config = dict(
    num_hidden_layers=14,
    hidden_size=320,
    num_attention_heads=5,
    num_key_value_heads=5,
    head_dim=64,
    intermediate_size=1280,
    vocab_size=4096,
    hidden_act='swiglu',
    norm='rmsnorm',
    norm_place='out',
    norm_eps=1e-05,
    positions='rope',
    rope_theta=10000.0,
    rope_fraction=1.0,
    qk_norm=True,
    attn_scale=0.125,
    bias='qkv',
    tie_word_embeddings=False,
    parallel_block=False,
    init='uniform',
    init_std_qkv=0.0303,
    init_std_o=0.0376,
    init_std_up=0.0434,
    init_std_down=0.0434,
    optimizer='muon_variant',
    learning_rate=0.00888,
    lr_mult_qkv=0.4,
    beta1=0.95,
    lr_head=0.00745,
    warmup_steps=90,
    schedule='wsd',
    decay_fraction=1.0,
    decay_shape='linear',
    final_lr_fraction=0.05,
    batch_tokens=65536,
    max_seq_len=768,
    doc_mask=True,
    train_tokens=755700000,
    max_steps=11532,
    dataset='wikipedia_en',
)
Each number is 128 + 32 x the weight over its row's rms, rounded and kept within 0 to 255. Layers, rows and columns count from 0. Numbers have three digits each. The size before them is the row's rms in percent of the matrix's.

# layer 2 attention key, 320x320, rms 0.0303, rows 164-191, columns 256-319
115:134089119156141112168128117116190075129092123117118142131162123135157151084128105070186070198116143151120153153167182134078167128124122130152104160189078134137146131107116078109124142074100162
096:107143107078106118125166145112099144083129167156125140118163063134044139184131129133190133121115145119113200130143173127116177135083143116140131149096082106119106139094156127139129147160139073
077:156134109155097137145151130133075068089123167126139069122081133142099107146113112121120121168111136074125077101165128068140156153137081096158086109116159146107116128178136114158141014119103053
095:131165100164121171130103160173165153209073139145124147116112114141140095099097137129141130135129125106108125102144093123170114114100118165132154108114084080061156145104152148097132097121120103
091:076164129124121167064130105136171099099154163133098127116127094173166131152173118155131124094144133129108158134105129152121111139137100139110106090103132124135138144111091142100069148151126175
080:105135127138130087181170099154153123185090079125140140129140149147148137113135163117099060126118137141198194142151123170197123116100091115130196197134091140155112123116132118129136136177122236
086:140135143108116105140141094093133147072156128171121168105170122090123123137125139162142111154141139164129165144116127173137186156157200136093138127114111164179170158117047144129142120158088111
107:080136156193165145107134126116113126177159126127125136065166135097157129144129099181099117161148123133075165133092092106079170138098148153074200209162088118126103112131172157106043130072120140
089:090109202144109154152129105101106091127102127170203121164111115166121128108079176027147156120118115153163144146104147128121140060121090188115137129124187184091145157115163135167119137147162089
089:125104114140172092191122075170150169052192172194094119152084118120117145095118099137161148150109158138114061129066160174161132121151146142153081137105171104157155075146092107153130148187177114
089:097127133138112135108135069146085129147106143143079111106148074085122127148170132134125113107108135160093200127113096159132139081136153075186090178111046088169161143074106095083156102093079111
092:141160136158111171156103114116063094132141174101154124130104124128152073100159176103153129106084121118138133154060123097117162162135186117098109081098088107143176199139127128122142125104108123
095:144128117122117095113167152118095125130182154137091103162149075139186134151100166103155102120141109156117162105150112100113104098102122197153148082105132094134164161077116163126098162140153114
103:072123107127152169154072114069107101098112136106137102103148092122158148153102204062126151024095179184135171109130120101084110099093095090109072079194147181152188172142143136079182074173109051
097:163083168082132137124188090188135131163099150123175139147079140128163122169163099149070116155105097077111127141150142122211186135136116166126147115106158130166124088134150108088091083091126134
115:165090122191109120095107160198116116193164105137157190145119118137105112120144173163155132140100088114132177143160087158120145108137073114098122102149185139097123092141076140167137138093103126
108:106145139166131124078105127161138135153186159121132176092122074110150182130175143126116136175088155154106134183131178112096075176161140138154105172174168157132178113107130129157109137070116137
098:153152075149099122041132141108136140174172090069108164099168180136132039182178160101094112114164127065112131100082051129062093126156109087115098170166173120111093117092096094129120088154130130
097:185144103093122122135141155150126097165128176143186059161125126116155134109180159099170085103104151100100177062136094131149132117088156109172155094114139122112157113123151111161094087063159084
101:148136177149154164091126073133120098071126035200169073175088165120112202140126144136152110096112143130148108150103161123162120186148113111166119139169152160125191132150117104113139125080176125
100:174093089099139168127152116068074113088140145078093114085215124084146135133111118194085081105135158089170164098142168105125150189099115149129151151115089124140156171136138187071150132114100132
099:171146082122150138099170175144149142087157151126148162096113156094141119143136127138091072102184098095062097141141119155138175128147140068121133137156113107143155120080123188121117113208136121
099:145107111105129082119075151161111115145160084106158168091103140072139155148095080099112138153122033175132112102139127137178142136174174163187155142103153165171112078166069150163141191158153160
098:144094189102153117206154140115097158166090194122142121127147145071109148120094172152120101187091088151180105142149113095095117136154124115090111097120134182111104108080119188079165092108143083
100:168104164116087159152112170167118164123119094123148126186125162120135090169079121127141093120136125141112156144099130149110116137157151132139151165145150105162156140129125105165149172072174129
102:104142093096138141139172098151125093183146120098134135107108129097111068125138190121043139132149165117105107141081121117147115125101107121149148170209115133178077130125140169091155100113114067
100:097150118144165086121108117155157124173170121163135112189104199106150098132103140162127133135136148178097122178128110109070085123143072104175033088176124140138093172136068144142143081109147092
097:120166149124088098121135157139096139120126191078178149121124115152167101151133153084094116163110102168102108146118145162128144103087124136131132142146107138084085119119130120101121146092154080
# layer 2 attention query, 320x320, rms 0.0303, rows 165-191, columns 256-319
084:113088078101103219110107120105120214098136142130131146126120064119141159124102088121137116093125128184080157128111199156130097122119116184100134119105124143124116136096154110111110177103186147
081:144092163140123171114117127147138154149101153081085180115147073122113123162146125192127131132160183120114055187147186127084154039111120119139176138128166110130081168132144137080116113153154144
100:136127153156109132120139103131088106107128142174142087137145078155077139133101139116105118189115106122114186111138101104126092142141106130099141129088125113156091133095148125166094126092176048
085:130141097160067128153104137101164134148157119090126107110133118136122091128119131114142126088164142127128187101181133061119152133117150125085081050151103105145127145124084073121122121149118134
082:134133142097130183137173138095105135135144179101159117134114146137099088176099081132139151147133067163231114147088091154164139135116126127124101106086118140147108112092094142100130133160095081
096:193124148125138097109105146123145135169194113151177152108149151103120146148149138157155138114136110137107106138127187096088110146158109128123118208129122130140159185110098156121098109157182168
088:122118168156187117158176184118154093163154105099145112138147055113106118064081144107135069151114107157135144089148161132073154100098136166100131135116147124067080157095118134159149131093143154
082:082162080063172108143161131111077131126099161117100127114156165170177070176134130133108223106179174132171196137098076108118094114120173073117168110132100114098084163197130120114144182108130104
090:171125112086121093125180099126135099143154184119206107143125146117125087140120090133110177121157077156134135102194117086100114143113113123071092168131161180079127105146112192061102107118105195
080:133081127091180117109146122138116104106136125074118117154125141117089140127097131051141118126093096121115100103194137093156117133071103120084119125113104114140131079177106106177078147137104139
069:163145132158098083132137156114166147150122114145170105154142107134161159150108124112156126131125161089105146105142146158161108066105114134164106110167157120076123142153116128153096115161141161
086:116084095116136125115168103088174169100122189120023145136141112099110159135129096156144114119101129141145185043152118107083178098096103124146197107201012100175134076131153153123155121122154068
091:132126098056158147130103135115116139060101119098148175208134155152151128137129102131072110122143114168133113070135135140166116121118144147166100072120140154108150179172179181077136140145112094
085:127102130113068142137118115124093072148146156158113112100136116117162107138156165133135139118112116148141169085131094091130128153229137171119129114150089084114063119102134164142151120079086089
092:138104131134140148126092118149174145125105126142129153114105200180106046132184080151132159113133103164117101131094114173139150119119150149137189141069157150102131128069172098132126203130169124
094:125124157127102127177050120125123105121109168120091116148080110151108076104178186163063128240130132122124089187173119118129189114142116155151150074126145144134141120139138139144132132116184093
092:142196120155167133111182153090055093121132083178179101186123132111147118106190130109100092125119104100177153160155120073146079166172147159131090157114181125113113179138114133183109136103142098
105:154177120142098134116086144107113160081152077163158141123168110162140179075151144135181145146119150015126113155154155147138087090117143156185131061100149048164116160177140136144072115161130110
089:179142130100175060100145149178147165120126136171147163053114138119132150086108163141134128079160144155178186108129083125133125124117118141190090143123120121174144112089111150107182080208101155
093:090130083121136167107166124131100110152142145214092151111134157080104128106172076077103092166167113122125128166104193153122108144103128141148158087063163090120114156100121132083110163079063190
089:139102110041202152112126053138140188099092156177136153152167145106113173104115091113153087171104146159190092121147143054094135142112109097110127101109162130111065078091090186096076139163112132
088:132144166144161114176105142101135127099120160069136119165199156087127157042140142124094101147104135121127122156119103160079084156139134156135154127120116130180088096145140147169124155107096112
093:137139168141142092235160134110122168139110128175098120149079150071096134123124143093101091155142138107105148151117160111092128171163137127144134149185081191154151130131110112104113069133122111
092:093087119120150168109095107090099136128121159053097122114170107082137131103143100176197134059113159147140129161113189134150164113068142124080135122138064098072095153158059135068127178103159165
096:116164140104194129181137112154129130069164122147163102122082168134163133116117157102088108117107069125193139164112136168068091132088085159155150126105144140153107158140160132148104137096081107
092:117143106101141132114082097123079088160158144065121137084086183069117119148131126135104132169110132190110134116143132085091116132122135147111151126128059159159151121164109156156227128134161123
087:193162114096153089083085103171112172127152109147100097119085058110113079177106130126138160107138143084092121119167106138179120164104141106093135066146131166109123070177110104082141108123123202
# layer 2 attention value, 320x320, rms 0.0304, rows 128-150, columns 256-319
093:135105065129113115114112149115210129129104143161164124130143129178167176144142140087137171120140148174104140146111151087086132121108107084148162124107095135149145105121125150160123086075136074
102:099142165145136124113078104167100103119145124161208147170153186133081160111095147162158173149164144112106113043095103111152106142117072106137139123135180155180095142088156158137112112181158164
110:108080079115166168118189160136178149149131163113153092162131113126129195171099162157124128141077129151122070128093143141088112057094106112171167100105147080169106155118119105177081118098083135
102:074103107077129145121061105123139148158063121092157189131087122095156140041135144123086134151150117162201151157117102125175119145076121169151117123162141143166075160084091109124144134143072146
098:157144136160131129076153161120113120153139126179166166128139122102124151217140128085084104134131071182173145110157108149101130180185124134110138133160155153181118118113180111111076173132135055
097:139136147109112159150141147133121111097119191154136120115110135119137144152131103132118140137129167097142119171089098163084116199114143148102095091118186143134149172104085164138142123109138136
106:144104122060150124135098118085115179081084086143125103105149164137119185135120148083157127139186110232167107080091172098104112140145124162149082057114099114103102122114104138159113160090135141
102:163130107108098120141125146152096101116150146088127124197130137143140179068083132134166075096097105176151108109143147164087121102160136156152081118096150141126121171110113149137133172133082117
125:148170063161126130063151126203149148191126154144130111114131087108124094108111124152149127086170165093143185174087143156191091166111133106142164175151112164106147096180072142073153110174106187
110:127111161129202129155091145150144132133157143195162137167120147125209158165137199153162124173151107123087172099055139130101128063171094118096093077099163108159097096111116141156116112131121133
098:165148128157119150102132106092130096166080073148133130144088140129056067121093113103127125117113096101092129110104126119161095154115116103098144168157083107119070131178148087166115139079077149
096:149143107121150102114132129105131098129092137134103139218146136133182147136165132079143106132078113184106128093091107051061116139107097137144138150146105111100097121083134150135135143143126148
105:096142113085073161121172133150110110124126136133145128092103092137093113091149131107155155069168152083171126088174160131134125096142202149098145162199113093117126083089120144091155178108136128
107:125088143107139122094116193082043157123134110140183148151098066158108124093075139160118133133120137123121169102171105129163209138111124123109190128107180170175067116145157141109132114120095150
096:134140134146138068150163075145132159160106201136114067124141155161139093121100153111130193152073158099153128145121128099110161194151234169139142144088103136126165095117086125160140131134130139
092:166114125138164151141200180112110155111155112170086170164185135088164169144135069133186135078115166122130120159148131124097111140094113122107182191158116178089117120118168100131103152152097116
098:099141114128140109166104182110040112069171107138094138140158105130132135122116120129139125141142172160086070111176151106135169102161127158198087105108115088170107045151151127136137123102152100
099:199069099089107060152106165163080192150128159124102172145156140094169148086089165153122120096193101088132092115098104107191135134143083114143109134118125120093138178178080099174111134121140080
090:077102078150146136133113098195087124190144173142169127182194114097153115130072083132094124097157091136151160093164152052146084173135113131098102121159156109100136130132109174059137144140137137
107:161076111075086073091120149131101126166056114123080082173142145087154134091143150088151122145080125067153160124196145175156179140087117136044126155161097111127139147107116116173150080203098107
087:125166095142126185127101110147129080191115093154189101175112062145139182126186164169128145074127134101125112124098143139115077075129128127151136196126064155138145129198101139181123174180076130
099:151072134186107167114127117137125189108164166050166195121130090081120156096048158130186096113072069119074128143118160091164114065099155161130108109108067144074183116128143115102186165143152102
100:118148151133149127129127139099036112105160131109133116115143136116116122096114146128117116116130125044113097128115173094101102124131089069110097118114120133180168089115108098088114138068115117
# layer 2 attention output (transposed), 320x320, rms 0.0376, rows 128-149, columns 256-319
072:142129215107140164167249190129145164034120186145120132153123109084063122137070143149101109106107075136177140130179090101083108113118077151127124163099140097126102139137181130144142126153156151
084:144104127107167140162118137186125048099100112111081159105135103082142120136133126101105020131088136136189081123147140122158116142064145154160120133126102123112114098164045096108156119160137127
093:129110211108162115128184120118162100127149105186145119130163158083134155065181099147140119100113124162080100111165120118141188119165103131129109113093161195119063178135140136147132135141144125
087:132093117140120132074134163077148162134080124172156114124123120148100169155161104150184110186136127137102158174118160146106122129131128130046131131066163157080152103132090115081164173153154155
083:103147168110176078103157154165141134119161124154123097117175049166142162041116135159150139086101115097075121027170180103088192059117095088112124104074127106040148134120159102177131113153121172
080:097145124112078093183112138147163171108112123120134168086133167161176105158134164087161069162115150150160161147138127062141072115137064165104101189119121144088143130081139083162088099142148133
081:077139121136140171174052156134145126154080170130178147153115093132162133107168155164113139152060158099107172171147135077126096142126147109123148192118190118153117101083129137131104120160115119
077:090135157114121122213148138149163146127093080120132085121166165153099132150162099107094119161067129124076145169072117128162158135178129124136112188111162108134127083147170078094092139145156099
090:151097143152085141182138055165099085128087124103057149136168157075104115181134100128136102109153161108111058173107075111109105113101149133133086110181109141106195113122147140124100135103121139
081:133119069130140117136154133141156132137105118125115093123091071073134192146116093152128157072110211143138101129175158102090104157110153089150151208131098140122155095114098139185103108142133182
086:126182138123128146123161122129177098199147112127144137115086101101134068146117113085108097127167107139093133103149075160191126109161147088152119115108168130195172060069154125104147149144144129
077:138085122119041150187077188101087207127126120141123163058119061143115116114077103102098118125166160091083148100138132162057136085127190174121090119145124108131118117107171135129141122096125150
089:136146111163199138175119058103071138130143137117118140126168210127131044124068129148090075163137097137085116169090119110159099151179143081122095118129103143049153131134123088103131167114125107
083:151123136100168142183156168172132072143131171118126161092078161168103135113143101110116126088118091151128120059151134155122092114118150153131126130107041123134166103155055165136127114162145151
080:156129131131163097134152165125155142107184116080189128140122066150099109137150124085099083102119083146115091103167123107158123037088016152123179113117118101129107156093125063140089177138106125
077:121142134139136103066124095108127137089143141100104069179130097121107115111112133106116122158152124113092075134073089148089147088104172166114103109146169128103099130119078172144087092102171174
084:134172196146123142104100104138186106165153183131132089150135116124154143109163153142168151132140135092128135086134101145114146171126073084097124107122167159123120118156173073134105108163117169
084:098103173149150118140166144166160205140173162158128087113092137128068141150144138135122119142041154166097165135117083114074135134137095108152078095126157119079151131097088138088110140194111148
075:135118195128087155129146093069136189117104158149123164141075146125080144133139158099141068105106177107083111169064118131129213119106195191155074089131108110157101168129124139125172152137115120
080:099192160128140107115069153144124119123201134129146104149095098155135076170112129167094139136132117178090142142099148117098145105177143130201162152141153174097191156135133120131100145066114189
078:096120130152137096096150145108135129096146120080077134129135174085139110134151160130126137071141126128106171104148156147139165173093118112118139140165104112134133124112234143081124105175130111
089:145095115108107133116155145082109113096135145115173035121119229143110141091182141080139140111102134168142139081088109189111101159190178093120166177103189111148101182131144169197109115111099125